From a checkpoint of a small transformer trained on Wikipedia: 12 layers, a variant of Muon for these matrices.
Each number is 128 + 24 x the weight over the matrix's rms, rounded and kept within 0 to 255. Layers, rows and columns count from 0. Numbers have three digits each.

# layer 2 attention query, 256x256, rms 0.101, rows 134-169,197-233, columns 128-255
140174124110100095135131123129160152162120102081091139148145095128152128155116154126114137148190118105119151162115140114156081164077139126112111153126150137141103091127125098072162105113140122111146106150107122149134126090120130179134157117101078095126118141124129104107090091159118160127140131134128141138137126098099137149127109130161151126088167132163141119113167139116088141152139
148054145095115123145174145116091159113118103132100148115139120129122103057121121153147125149126145152146120121110120132138126162112133122129137157098144115101138169169126107114186128115147122144110146143146130139131135093104126113143146123094123088123186119091133142139117139132119115130154089113098117161119139141123132110148121133121145143119124158174144134138131124148110105139103
129157138129107143142119094159115135149108170135120148161083106130153129147100122163094134131105141134098118113143096151124130092132128148123130172120174142151121109087128170107112127109127103111142118163159112123092126124123140125114129078135135116147125120140140115129133134087116156156106131111128128099125145148109078117118153100149136140167122180155104104153119151124115108133146
175141079104158131149111150143142090128140086140121115114113115107148113071147146131134138160121119107140177141167124132143111146141104118135137109159133146120137147157153090102122098119096107157164140108157086085128124098155154147160152150126132119093093155112123131142160126089117106127118124116144135122129158121149159118101191163121113105143096145119167124106099167157088148154126
133129144109099168110122114148101131163113099114130126130127139167106059150157123104138135139129075130109116098125118102139110115099146144108139129116104160160136180076130101135109143157160104142081099116148099119181135105148144120096135153125101124129138143125103134158145147125137118132090148141168101112096104137124173118131135129150105141135112101092096130127169129140158114107165
112142119106127143141138148129106129144132189126162139115117131135105112133136127120118141174127136177125088120066125111122092149137126117080141113137140115104110118122132119145107154142136114142128079113105126112120130135119134112129165093131128169163102167125105147132146101112108146153095111143105084113147149158177110179126149128099153097115102093133116122146090133048125146110105
105100118143136192115123124124155150093117113117149129107109103119107176140147145143137155136131136161146126198125121080103147128184082163117122116102138148132120136125144124116153164148129108120157132156140153083119111127077092100120126121123136141119133120149100120153133155123133135084167109142119145144112114179141109101119158139136134155159076129133103135123087117142096134106130
156091130120149126179164096100118114127134114156087123135181106152132108070139123134134144174119137113133140106186144144113171154129195128080139119110097139152097132152110154131163087144113157115128155133151139119113124118151146170147145121105108180114099138127078136127133087150089119135142115089142126145100127108184149114112129116107112116089165140145133144103092129133063112118115
155155113097127131123133138097115160104117135142103124098102153115142079107095146136145101117131127158127140104105146138141122140124135146188128137097149077124195157107130151155109102088104131118150099111091077162135137117137130121108150135145162112108161112141156109120143120101172121132095143147169127112135140117136154129138135141127129097120114116100170141170153139158119145106101
095116144099098202113121106124166173111125134137117084108145123075131108151118145115122114105102145132119128096183141173126053181070139091111130129148099153134132081097164131082128138145134148129142118145122144148108108140085097136110152110157114102184112147132180112106140154079119168141178109093154155136145157114097126099125131143143114125131130119072157141158123112139097116125121
152165114149137160154147170138133131127125114164153105160113102095129097151171107123127185180141105098124151137088139123158143147129162150149140144144141131131120100152124129120129088158107133113112106119123131127135133123156134132137162102096133118138126135171133078131121171153148112106119136167059148141124160125117099157107135134148115133101127119124161144118127060116113173127107
156139129133107186172161112124120097104099164122116140162123079116133140106087144086104170148139151156175111129111087113147144097138138116154080136147135141118129143111194130136150124142096124103122083129140079153137113118125115095120160168108109144165158122132113137120138103116094155158116147123128150186133099126115111081123087152124130162132123119088096128112129113169140101129153
129163128173102113160099140154109132155124141142113135144139132093159114164139111088152110127088155154129076101065132134109099156138158099174117081140121117137132153143109108096104173142111145192139125133136191131108132091103150134111104104102084183177108143163118133139115164112103113189111132119107127125122133119118144140156130100184142137125130129138138144144140125120140168067125
131112136142120145135123148122162196117118127123144123111113157097150118159111117129132142172100134132124143131155103137143138173083161118120128149120123123145158121116110123095156148130142084087142156142143080129176138120128098156136130158105120118102138125147148112128046124120124133140085092116117106148089099074134117106099160111150132135114136119162168142148161113182155099139102
132086149123101080168123161083119132119076143093138095117109175138126172097107126083117142096107196187120139125150116116126179106126172127144118142131106161146120143109156193146129176101127104149105114170153138078118167155119136157176162127146117110101143122144127113138142089067124132079103125120140133167173144126105108113177116114186101131107119134128119176123068080153094110115120
147131164129121093129130143172129084112131118135110158092141112155098175159137136127121152131130066163184143116119072099098125097128125138140189112165100166099092122153132176159112101079142106114157153144079086125162158125130172128142065165133100124099086182089108133134148126134146138113167090097082116157147098098102119126133121147127096129174085154119125135153136142081116096136082
093132089090172106139197109095101112111113092163097104099134124147172144114114104157169109181090127111095117069186117119109176116164135135139113126162123130098134154154169118108103127151131122166151096134110140124139155110132084157111144163085109141111150159135131095105114114109075101080141159130096135124100058131138170114130158116120138133108112149134127131117107123156091149168123
129112058123121094132124102119101166099138135141137097127163120163130144157118112116148090115149088142140089168095150128124101119110130103144122132108164120136127113089139116098152082135131126147123144181119150127124125126135158134140093095110158154105129132091168139137131114133102144111137147111172108094161166097151124123153143118106118149162099107103180139136072144096074134112077
099125111087119099125141121133129117138097106156132115066101112137126140137118214140113136151110110128115136131138119113119133123112124131120120113163135169140136189115158123152176144214145124158164115141155092139146125135142129129097155129123106105132091101094107113166106132189106090107153112128144122122140136126069150120121159119131134099075143181096099117126105109158165124119100
113143101166119151126099162161104118122110095149095135119146107127142165120125146105092139162146106157101150140132167125095162155131159138157097115114124110161127112101147134106131159130145127086116188136147130113147092138120138134155076111130125088093200118115148123130109114128128117091160115128156156092090166136118154100148127114128137129131157135131099116142164146134143153142121
122161129147122092114128180119147164138117134124112167170162165114166162107082135162106112132169134125159148133129149146108145169157139171097105142108160143119134140093162121099106103100103135112134092141143129133125146110165094133149124143147123169183143113148145118086123121120133108107133162141158132124154135141128149093147124114117121163119158127107185120083101153131123124133128
109137134134153170102146106154157080123146131095052098139122174144104146075147148121118146164135109131119147105135108133102105090101108121123097091167124111090126111147165126098134144119138148122124096152093120125129163135103149073138151112133118095129162123131144130136108147110118114125122106140180131127163108140135140134160096085122109150106131137079095153148137108146116133136131
136137157098141158151165144132187119128098115192145078069159160099151119133113096107117130163113157102148135152137135136162203124121153177145147147143146114164088132149127119162108129180144130112084137090125109113155102177168123147099098112144098168151161105088161135166122145164115123142121174118140153172159165166101125125114165116158098131137104176179110150049142109215113167128118
078130118090111141149142153107159134117155089078140086111094138150101130146151099120135158147158106124150108116111124143060153115143135116154151135145134120053086053135091119154095127148172102123130188097091145144163135108133101166116119136147142158145119172147124164152093170160165151104103132114156142174084146145122131155128166155118138090129162143132135165174178121086139148166108
153136125121141131125139100127093154149135118093098117087125137146124147137130082163135112098172134109113106151137132096103054120121149133164114153154122096088144124152119099154160106127118104086144124132149112097103136154132146112154153131150074159103129155101095131117099126115116137151138125159136115124139108103091089156075164175103147127140092088136095126115108125102131146116087
142134105189137134111126119104142141074164135116089122131137132128129115132091126092134095163104122129121114093132086083133090124123107130165128126130117122100123120103156112126149141160119155177119145104118127108073142153195070137112148128146085138118130123142092124122133051133114104154122115120124157120122187135162119134140087086165092135130127135119195132136118138110114140133164
144140129122134147150150083111125116106125129115122153114152100135112134132128135122144139143133114105138147122121115130106138143120137110113132083104141114109152140146115112129131078095143143136138128175108106140145107134141117120137138128111113135123131150137100111117118104118160162141145153128123125108108128121092108119137119135133099121160167125156133146131132128147131124124142
118120148135125108153148137141113148136120124092171076174130124123138107127117130140117135106106104151107117171109147132140150127093106139151109115134152117136123169095118115100120089144100156133136133112141145122140125126144134169124152132148136096159106101133117152148134160139153141142140111167140112123128183130125116076132103138134121155145142144131124157171134147145151108126131
111125110122120125115117141164097139086103150086143135111118141118118137115117140122120143140151142124104134098133142109127146100130111104093121110137101093121118120133138171147069116132152149126132141115133130132133103117134138102140123129154109136131128150118111151115129128128120141122135128137152108153130112132099128117124147131142133112142118115104096113110145138126138120137140
133142130161132142145159129124129127141117115124120127101124131112145133144109118122141112117141105120127110139123119175121106142101133122147133119151136123123128109137141133105117114151119104117123165142154117147127131113128115139123133135099159136123097134114157116131111141131099119126156148142115158109122114106126130135116091098126132137144155122097129143112148100144104098141097
147157152155107144125153167112128117140160079144136143130129078111133136129109114151120126140138143120122130082144147118167146181124139122156156159114160116128149133106142154116110135126137111124121165139124098103113156119116123094136140134117154099126118120131159114116127141118125127099139129168097082115107107093120109113135160118128121103126131114106127164087152110107098198115143
119118133145147112103146122135129145153148129127141153137158122135109119137105125139112128147147128131132164117111107107157166144148115102161157105130117089134125100098144147121125134111127114149130111146140116118136114103101149138123098117153116124118121124096103124117155107146126123134157134125101166129120148103130137152133119150141138148129114088125140112083161118128107127146118
142104128116124126172142114097140070087090167133155120152121144118141092101144145147111129118122143104109141085110132117141111146137140125181162118154142109104099114121118110105131142123118132122161174159131136122148110126139149136165113119091147110121164144109163131140130109115115089147130080130156170140107144145118126146141108115160137108151122111129119102136128126137142131146131
176142146101069110148112122153102103154120135171109143117108079106141088157107153151170134148142135151144155109122128137115100174087094146133126103154144146148158135126132121133129150111126138127146077140136096108132119145112112121151126129098145114108083132129145130142103129098078131071146071156142130140126154118150095123118147100114098105130146114144143093111115141131105123145128
139070108186116111132161122081097101133113114173113084123145143119110098119103156125150129142092120130106133080065104139082133116101119130144124160117140105132173139088123162118138168106148178133148106128162095160181127112146125105093149109116144160088132118107157132139098125113126156089154176131165140138110133110124151100150145154092127116101089097137141155116127148137118085107150
095133160149122103121138130154092120127145125130137145117120127130134137166160113153092120116092123100138109158115107131139142139133114145159205095159142128116115099107148127126110143138134103117148150140100122182121104133124182136133107086148141147119076113175164117114121123132135128112145131073097160137167110157109109129120121136138131140092134148127120162121116146101062127148163
128124130131108161140137108147129107086099142113157132148124114140125065099134107145067148137136103121132154130147088145112128125172136097121162101077114143109122115140139146125171136090143085165084145168122083135075143136103125143173119137137042173106129149117105138128074110117132107145118169179158081111122117138157196090079140130172129092092099177126111146139115100144109149139156
175174096129112125127106172128114080105091126137105089108116106132138151136131147080116131141090107121152142148085126124127103141153090129139156130107149130161152127176156128135114115099132180074119118150207157134182124140113087123121163164106152141088042094156147109117140073097114126126173119085117101129120112091155114145130128149128141110196130108164164113128101179088062158091106
160104144089072173200155106107103148133140089136135144134111145127152087074112125116109169145145137134099120117157127126158096107139154095102166145105152115112145132108120109080139139160104135136157059136177138117121145121136093127092171079106117149105161133094093134106121110107155095114203146174175119149140142090112111111117126101137139142140119146158141119140124170135153166112093
133153119146111134151105100109115134090097153103117116100056097122125143129161113122164144114103167102103117128113133105142148097139145167140124154133155146117158149114119131123115131110154126131108182122159078115151080122117109145088117104123138089118101111132165127137154126131147129154088136096120129139130113114162213099099155135120121144148104122069165141122081126171141072070144
142141092126115091185152148098193130109146067133134124076150090133136116128188051096124124153142160162165148142111127124123143123086160108145153158139111131136148138140128138093144157142127117090155103118088135100134091146151110153153176147098176112098125171152088147118149084162155149104129106102150152129097102112133117119134142152160097126122162138137131147124111162123145143111148
098134126124172152150146110093118133144134078152183090109181107158103154116151131132094114096108148144137093173135124153133104126140165150106138097126145116145160079095095113114160125125158106126146125109169128100129113133141121141139140144106176109128157129106134129144170151137140149110126160086148137112105131117164176128156173110142142134153145150119143123124158114129147120100167
128131093123119168141089162153083112135148180148146150124151137147095136138109133116104122111114101142145133080102111116182156089130142148159151113169159193114169133181081129180067130071083117119111114121125122093158122144110121102080119137079147141154151146098153098159100059068157134141115152100133126134104110142100121149163097113124123154134136165162138137156080151125127118128137
120126108104129156119088125146157167131129134190053090141084136138120150129118105119151151133132078164127163108167112094162142116155160128147137114113138141098098151106142132156148158122092101127119148136181175106142108158139144095144152147181081106128144110189096094143166131170101149084135148142100111135127133129098122070153096079120138136157149174151149143130071143164135131094110
146094156174165154106174106118113090111094134134108131144111086133113116051118188152108128145130141146147138111124150104167085116067136128097145116138117142152156107128075093108123103120169097169114135139166152113117157144143117107114160115106119130131144095107103107130119114121105126111152123187170126101098145084147146115119136170132108106100082110148077113100114114117103121115121
159194112111085122125136129151126152110104108144114148101121156122144097151102113121124154088157154167138166162086128146079151120147103114164136197097081096117118111111141102172157085102098199097159131091112125163158130098157113063101117099101103112119125150096100131138150070084169146134133070146126104123114131117120133102089134128126110114121125160138111155122114162129109115101160
146139150147148126094155113166115135132185127124120101131108128121104137185098135133134135112124135118109123120157150125114094141118143120103127111073103173127181099141099163150110144124157117115093148129139120124112123133120158111128172080097110124092099117114163145124135137111165111176102151146101153133140123102098142117108103161105116137136096191104153190111113131114131106124163
139099098149143165185163159158097094107127110090147129106174107142135131148139125131116118127126136128143133133111126136118154137137109129116139148159142153113150110130121114157138118114129146071167095151131169129154079096126087106117099153157119151143135116107065133135114142121118101111128171141087148162110088155105136089112152141101193133136128083136119101113146112150081142112144
079118091109117152119154104120158196107072105112153097152118107126126142138099146147156142193144129159138112078134170154167102122127118126135103133108135134098101145097166155124134100148117109124137111164135166111142101109154118135151128139115126154128177149140091137118113119103095095151105157077147198103142120188122158142134133131101101131139099100156108125130135093152113143116127
111165168136081080132097112154081136131119138143081127133129107092151151116153121129109107073127130128088117121106181139099144112087140118131063106146119138142146120195105139131151148154150140120161100052124110156113115140167168131122110140073105140152120190116157142089111149107147142194123143077163150104133139100123103108137155091143120135083099106118109152104122168099082125130105
096091151137132108116122101113164144056141166150095135180137105060175149141144144103115126120115181174127156130156120103130162122079180117104157192144102162159139145121156142097164158139134127103136137217112158133124133163120127135152097150149122134155156167152139110120120117148120110113134122116091108050091118135140139136111176121082122045134102132140126123134134180119122111151098
126160146145101116108159165132090142067115175138098128083166125126151104128143082120175160142126142148097122141110091145109192089162134110104089129114159127158187176155125156152156130161108162105135127139144123068124103169098111138149155094142112121114147162173057176122083093144170134137123148131147110109148153156138075103113084147108160179096103169132123141091108148101151123063103
139133133141142108174129124142151136111138153104172151172163145162142133104135126151091120114183182147064161083126132109083095248090142135142138130122164191148153127157141169158130147071093129142115128164122142099139112116117126137129131197135115190077111167125117118135148113116110159154149121098096092145215131089097107138143120151099142079145137125147130145197103097101154142143082
106105135135122141111120106153148101073123136139078119095060121116143108057073152149124088102160106142128139123163193139130148101134124109060083153109152134130155144099105151135158113133148151119145086171091087169102097095138113172147199145100103131115125121130104109119117132154103149125116106122135125179112118099192125124092138144128181087063121133114183126158097120115083145165161
141059110127117119155112099110116122091093122149149122078159106179187155140103091142141060133151155160138147111154083150094118096117122068176078132119174152140116156153156132038144102138073131135161124125168105124134137150075132142100108122166130154137147098103099118145115120188162152135125130127125142082118139122146153148178111094118146158152089129145135137114100112111102091113114
092095111126145187107078179094158101135111139153105152095144141110101124196141144129138119130080087086141125136148119134107089107184124090138165142087177141164171122128133162103117129168125118156167166169182176146103165131191099136105126125128056145125144109125157150142098151155099117142186162091124136092102087160150169098117098134112106181119103166142085063150101143175139181103123
137076102158128131149134161066165155122081160141152100100100119197110158137105164117158146140147106131134109149131147153146123151114167132159163133131147114146054147090152094143121122160131061111110187084087121158137112173072074119085163146128116115106113186125180099120087094084104130134113150126133099136120128146121134113124132125169170114042160191132152120133141091141113163178139
103132131135099106139180126159133160131141136156109162146142135096131161151157116188114127070171090124109081098169135143156109101128132162107116136122129146101098115162108131139102139149146130064120138096126112151159147113195133153102133179135117149166121115134114092072158102108152115125148167140115137128126185133118095127158155149109145135139173127113122103130104107131154136098166
106108105189155149108188069091107082064076100112056116052158171151138148127182143076133123098115127110094136104137097128146128142127103147157102058148158151113133117120156091149165163134033158100148118163109129124154089162131128140094147148089092103114150128098134157128180132146152174217182168142133148073148189081155207166148163112161122079101115108101151099106096125095116096094129
147107105094114139152087076138112095162160156195137129092101132187149110181157060123108130121105116170144094151140129132146173090067187129121121135138107183134109076145180151167120127126127121126080160153113124142122101101115083132130114129136111135130105103112130101133150123130132188105150150121100085143145177119086183147106168186105116111137140130194107110124136120204143060130184
117175112109148121121093159127107107155152101102132128133102153146148152163109104160186188166155090126133163138150086184090120160135125114084100143129156143086095151133095154124103122140098126120167123203141117111108137100130168129154108104122145179099147129132137163156124152164163165164134143154171127144159135144137144149149114116161142137107135155171178110129123083084148125136151
114110160121096165105082118122092147126132113063141160105139121138114161145157109133088178091099090109110138137096190133098122097109108139227083119136075181122179124110136109155153110118137104133129146121112082181142116138137077118150167149115099120092111093103162115104096134094092185121173116158130122171104127156139102159163154121181140152150145080137142138135181091122146087088115
132137176138106118177147106150177161151132142103123113087083138107098147153125174118154147154109117155147134110134134100092149121153127098103143190180097109103133094156173117139116082121092134125124139144104106115123152091126112161163100158148097114117153110121101161145169082077091135148153135141095152153190113109059115163132129143129110127120137116095174135160124082102149092123098
155127123123147135114110118150119092108113145079106132123150125120085109076136140149113129135143136118112134158092154137095122126111115112127131090097086133109093130112127132103123113092130108139129149150148117156140098113123185109156160138150116110141114160136115129103144105136134134128153127124146133131078140185119114131137180131140130092127106115187088142115142158111141140123148
144171159123115092145105139136085111152108096136134154103129107141131129121106088116190145075147102151124113166146101122121143153155052095124110160112140116187139121161134153129098157136109112120141130127132156182109115120177102123112145133159117148137147103123104136146140112140103129162084158102132067094142123152159103126111126109141108092146153148158120130155174165135080154088112
087110154130116102135141128117171187087146103092137100142125118114126126147128115137154151129132112114121120118144169096135122102135143178088101134129135096129121132127137118122136088158109151132141095098132160144111137141124142169127134139133139133131115124121129124110150172086183132138161129182107098146139144129135103108124172187119124114141075178114117138141122167099142111097149
104117138101118083119123113158131097121136174118079132160113113127133152114167111146150142092162106119170126119095100136117136130099131141123150153150145130133143126129143141147107176109128115114123115130129120098114147123127111140133143149111120145135089106161164108104140106139088087154157145095133146100105140128130112133133133124141111134135138084112133123127156161112117122123093
140108114094125042114161101109131118128141143131084155128147164139207133144098166161114121145154124166139125093130156140112148142105136141115140141131126121119084136124175156143137140143131160124125121195136173098122114115143135105117121140169139122136125148123127137099122127149120128107129126163098129138100082124109051093138092170161115139094148085135161140121134104080141124117120
130176146130091154110111142126112154149153111127107135140119084154124127157144137144138140109150125097163152145132166077125132101171177084135113103126093106176137100095131125089106140152104126147139109107110064150122129126161146132169144127128160106097125105101107136117137107133140121096136147110126188119150146144121123158154077154122077137160126114118173139111109163150099136122129
128113134156119103090076092135128143161119073137098125141169117134139154073153111121119114133107166097108128138161142096172072161103131128146160124155128164118109136157127135131094105147132149158110147126140139106098098094104136159130137120125168088094103129128147102085182125135118097135121094127143090135126126097156122130124106152126136177106182103140125114122174121149136142106125
122131121108085057144166169138116121123106116145091161169128121105082136124141117134155087102144135133154112103120136136121110179122127095120150111164060138117105144128113181138120129164107133113152166140096112157112127115114185141138160103150128111115138102117122145115163098150127134156125132117131154129129115146161134132129112094099129099117156133109149110124128188163170070115151
114136092137140112080165135125079134129101106139064078127121146128107129068097124168147153107125117138134141136092143124099094132106137114111136121104091127115164150188120126104117133099095158144139089136174145093121114107145121121122095139138148113095148107054121133114115107157114098086106127141169112130148133102127128121123136163113127162098097129140157124116160136141100179089133
147129153158145117116121124132127094102108179131150079137095107122086128150138131152134125124117166110080126110084118146128118122129105150145132104133137118094182117109113086101144118140139105099115088117122111142139174174135136109123120143118078081110149109131090139183128164141112140131103128095096113115149153160152106110127155115141108150131127137172106133106138183114149100118104
# layer 2 attention key, 128x256, rms 0.102, rows 69-104, columns 128-255
143140087103146087129154125143100130105116118085101134120137143107089183080131132122127132110126114162113150185137171136170153136133084100084103117129148089109141120129128100188137188100121130128179086125137106098149116117154083123100157159117130126130099129135156093144164125147129095070107175135132130158136141125130069147120103118145170109156098139154157105165109123116095097137152
149144127090164165122105161123128083081159122160114171117112137124121115129079091117158150150103106128160122128141129140088117129093131177106115158133150071082113150166174141075150103170122129127127140120128135101113125123115143154123122112162133164139104111200121148122137123098123134160157143139151115117098106143113102135129140138116136152162084134106105143188125165098147152097167
147096108154113096116114064171130111129113127117109063171131110119130173135129175123117082118114116115152118109106124132057109143115112126147136143115123109152123126116142127120139145127148151088136140120086129099121133103124114144152183092103188135174128120124077135133146114175131146105119095141138131134110133139113121149145123116093106124191137148154107121135174106151139155105150
141139118108111120103130157134129164129114151160131115090166083110105147085165123100137117150156130168127121129130142096111126139112159148099139091121111140122080167161173121091135129146077100123133153076157083156157111153153114150124153138202149123139143077133097126129184153174163114116141148119142130148145136132156133151157091148110104089114172101107143126129087134120075142171126
134086106127132149118112147124142123087118135119084128096124099129102148160122135152123142107164084124113116143155128127119109151124133148088169104120108106132086154124110148161125095128140108139134194132159162129140132073111154121119106139099131151132176078166161106115127148122111098143124135134147086144121102107087135146094107140155161108142128132133089105128107120133159109081116
089141145161079138097103123110172086123141134171134153111131136118083162119109101134163117139179134117158139139146157109127119103084125138135115134086123124120187143105122137136158098107140087115116142141098167136121094134136112135124174164121092088140128079164148107133126108128123150106104093113166093129117110099098095134093114093154161115156144134136183111121106104156140110133077
144121111137108085149153094120161111145143129145125097124114141150154116122128149126113071124151163098098097133163114136171142106108124103138138145118114047161168170111071097133094153187155159133134123164128103169107134117117127131091122157165136134138127109141104126141171118093124115140138168128165105149098090152127167115115157099101108099096137150105151127118150103106172138113125
183125127100119123099130162135098142139122075125149148120177135120101110143112151140154120148122179188060139133089118099164126107141121104095121174121076147127139137125125124118151110116162175084113134165123153154071135172095072178129148144104166114128139147151140148113153112137117113112108183133113125139095107128165152151113121145122138151126159124077155146118151142108189139112114
131102086135156108133128136135112154188132110178114123161117135117158148148102130139148113108106115147151113128112159141128124136157167139117133142147147124173093103113171141142106175115116149152135100096121135149148122116141141138127065153159126111108113106139121097140094130177124126066128124148118101137151131109114142122087141094155123121130091139121120114158088114139149143091118
085159140083129158144155100105143107130129092121093076102189120125205158096110149130148128123133083179131154151135129101171104118119113114127120124118170122168126101155159156103113147202139184067117132137097087136103138133101198153092143143103137140125108156088129180087098135132126101148171137130097148123149116064155140108119073103127106088144132100166097111094156105101152109161081
102175099106157137137167127133128147150071139180144135135101146089113125084160151128143101117105125118146175084159127083172104140141123110117154167131125111101117127165113095147172159172103147147146126093136129167166161134125126097138139135135133137140116167127093125158169151149140136179091106174112101136085083153150120151131176122137124111145081117157104176141101132117138120158094
097084175122105041064081153146123150151146139129144113135115118084081122134163095158129235134126135101150128164165166134094120108134137128091103155069142124162124121058147144120171106092173111083155187142152125094095102088128163120170147141174129121162186152141108138127171079137162146129133127091118096113085153133110101163122130152121120133147128158123063145138138114105175163120093
054168169105109140167112157089106137170147152097105152112101170198162149131171178074166146139102094090087154138159114129116162101147146154150112117113110110156135122167100123123161155106152154119106158111129101158105159155079103117099099122132099105152182083089120124135135182135112161145151100102131070123128104106140104147130119139140120093084137115133147180103155119129145135164137
139140057118168121113120126120112111135157138139110076106110133176108135152113135154173110106140130144128119170114107155098123146176131126142090136119116053134100120120119094141125121160091108145078101097107113119123120112122117154150140129126067131083143102100129117128119106176168105114126154098097069112161117118150121173105091066150171130103123093166121094154150100113152162124107
138175113134164160132134142126139131117152132111149148120156106193119141072108082147160150140206136102139110169117124171095122159106087124140139089139121174114141129148103147111140112123135109176137127106119104111060151131131170100128144153126118075150104105112108136094113139143113153151143108098154164151102130138124153117128094102112140133110124134128111149141163060139120062122172
138171183114162161152123103131126109159124124134178106137085118127126092103126178059167079148129114125138121127164151123135095122097115119160086107105135145101104141093102111118118142090121162158149104119136166138106120109117159139167135130132129155115116116097125146139172160103139082137144190132118153089111158128112091159129158079097098095117120091105125152152109169108104120139089
114106175112089174124082138153084130067134106106140149087099093108112104164104142123113096115124110100166076108144164178167134085188098103133137104100129101128122134159152134127147097145121187099093223131159171133096153125112110112115157124170141109081101141122120157159095121172122104097165117127152101112111193107104113143136132154095154131129128127149142141129180149131167138091151
116101137131122142135182223125163122128075135130173150118101090141143101160151136113164135160142124120122134177180098138168115088147142087123125135093189179133122142149126158123105146141115094157144103166139134122138087124098130132115111103081127163102078141134135139133157106113146106147152122152103141101110177185139146163102126135139111112124088132172146115159140087130133138173131
103094119111156105173107161161094054133139095118159136127108123112153149128107116119136089158117101092102144123146121164165095113120128155086147146138119182137119139177110130118134130175114094107124113142170119129113116138155160189119129151087144117121086109145112121163091115098170127115106090125164079123144119144128148114160152158150133103117159166138158104186125100163160075150131
093081152100132119143089131126172126110148129141165132177122166148094159101146140114153102140124123146134157078141077098160176144110092122137060177187123108092093135113162131120141128081096123091087133134115156101070120139090137171134125145105111142092137131099107108128085114137101124089098113149146093119155128103110127132118141141192073140112088092169149148113105163118075150088162
100143102096130135123161142099127106168143158138124156169139091142173115160138058113116114172127111096101139121090125103147095134151113147158161119176138150119116125153099155147145107098163147123112093126183182142160148093144108099120125128161113128163103105125125129118108092119118127142168154095122065110160135131106131147110126107131134134106105141136108123165084113156076125118106
119144179144145122149150110123161110081098143108114121099123126155105131141120148048096160137109151101115130173084129158128140091113106114119133180084138118164167151110113129125065107119127137169084112136107153076129152168117128091143067127151138144195150122113118145120154129177162131157108116147176098120182106112141164113104090076177116182115153117157152142079107137181143108152071
141144105116090145107081179162159135097177194162173125102099140145097160157103143094139119114097118102189110118080121118088083183142156161113114163112160128134065154106113076097118142158162083137153119116161135147162116095104164116113127155151143143098114156143083082149176114180089079153114178126113147154113087122107071166069095151193131112177184157117146124151113135187154116114116
100117114173182193128143154147108158123108105061085124085138113132090170103124133129132103143144180080136120108136098093133136170144070136086158076134114120172133122086157086114195108073146093113127113135111149153075184121126149125128132073132105143144145146145119177158139123107143140085120122117089107131128112150139090097152112109161082172120136100075125128135129179089143119128120
096100136163161116103135121101138085100126132089118175141068099125144109181136128147077142105106134136189141096142132096120135122171106144147085103124132158099162144120138095103187127112121170122096114091101078160148117141143084108154137143080137142142116148135104150154117168128118111135132127149078122098135095154140134179106121113078110117132150099083111106138137174157136136184176
127171122096113120125121133148128112164125123162115132133116137097129148141116103136099152142095153068107118175078172074166130158134119106151131109115165121181142149128103111141090143109145130160158127118131119060133152139129162134116110150110101128102191119074122179170105129124115111122149132153140124099119075106104116106158112156095106076076127128139120130074119097133117171135106
125099145127131092137097149094125114068136116152151094178138129106165096121136076161149155164135140074134151103135123129097133159141137164081130136156128099180195150124142120096117116114156073141106134153143125121146133129166090099118125132131151161146128153108138169134113172130150108127112150144155139115103129139104115126101109146112122133144145129122119194129178152202126127127133
082114159100131108125111129133109109137131135131170117158161104112132128159103131110148138101114118172110126192183145127128094136107115108147154091110118123151130119134123119177123139116145120104121120108110139117126108143052097104086117121136156134140156124114102137129169122132116113127098096155141121136136129165105113105105146115165136133166103158119155133123071101155142126150128
132158125104141140138107143124140136113133170103093153105157141130051106118148099131110093175152118140121144105096150115120152109170143134093103111125122160121125140115158150084153111135127139159102148128130062109145114129152122136073141133161081138140160140126131090110153097152161108134163112164123120138149137132143090127154109144094152135109113129131093103130130108082138147123141
132126172132109113124153115149152159126105126170090139113144124166145112115180160118123123103129139134125137142143143107183099112151104112129123141131160138125125126125131130136101151143099145124135124106091147111168136125125150114151127099145149090127097147145137161148113143094126100162074134099135174116102113117127110132120145112097154151108171118160139150129159133119096136145130
139126128159132150128091107103117124111155085148177122097139112138119138119098148105118137171143120109122142162140149125118140148144120121142112119110113134120120116138118113130118116121099094135119128131121111136153129132124116123104121140132120125132127121135112087124132092128126126104101090095130128140122096124132159118119185137153117114174109146124107130151160144124126132115152
116137109119127119155145119126104147072139120127115097109155119096157085096149110151154137123115091093150149076106148117135131123138098130146103124157098161114134109147063108113146098115089164131131105138116160184139140092113142141137136089118139151134143127145115135131099097096141137124084111078133146175115136155120151170108174125112126141174122130116120135175145133132089151107098
096101066104167109094135110132104131110132139107104113123121108098123104120113119146111104130129130139099185106130107120162096145145099120126113139090080174110124132160126121116150127148136139110147151126147102087139114144117099121136089159100141127144104154132172109174139127094133123112124114154152083150134131101119111118095128137135136136143148177141097135094145104102132120117116
150115092090142136147191130157135132120191115109118126140106108097141122122134111099145126154152095136146117113161109127123157138133127127132152073111112141123124185119117120169101141168085171112125140121108100169156179132103133145108144130181147124114121126140160156124132107162070151107066092118161147125149138137105113125090128138174118101140113118107114125167093147127061128127140
117154060122095126129093156144163117123129113112191093150200140165168093076123112123180169093137117160144107176164108117140145095078128128166073119128122095105115103139109116125118117104086119134157119103090131121117127116094130144089141157150171110105169124091158089124157174181138080138128117114142101115127094166121157091126126152151151142143091139147121131092174089125157172140081
156069121122137115137085159125126121143139148107120149160119146079094128131156161151106132102109123107126129120143107130115136134129152127114110141123121106109077110126105094120154110117082147146120119172120118163135121127134153149155147110163085158158133135114165110125146129138133121110111104122098146150078145132107126105150125077154134147105171154119115126136100137141090132084131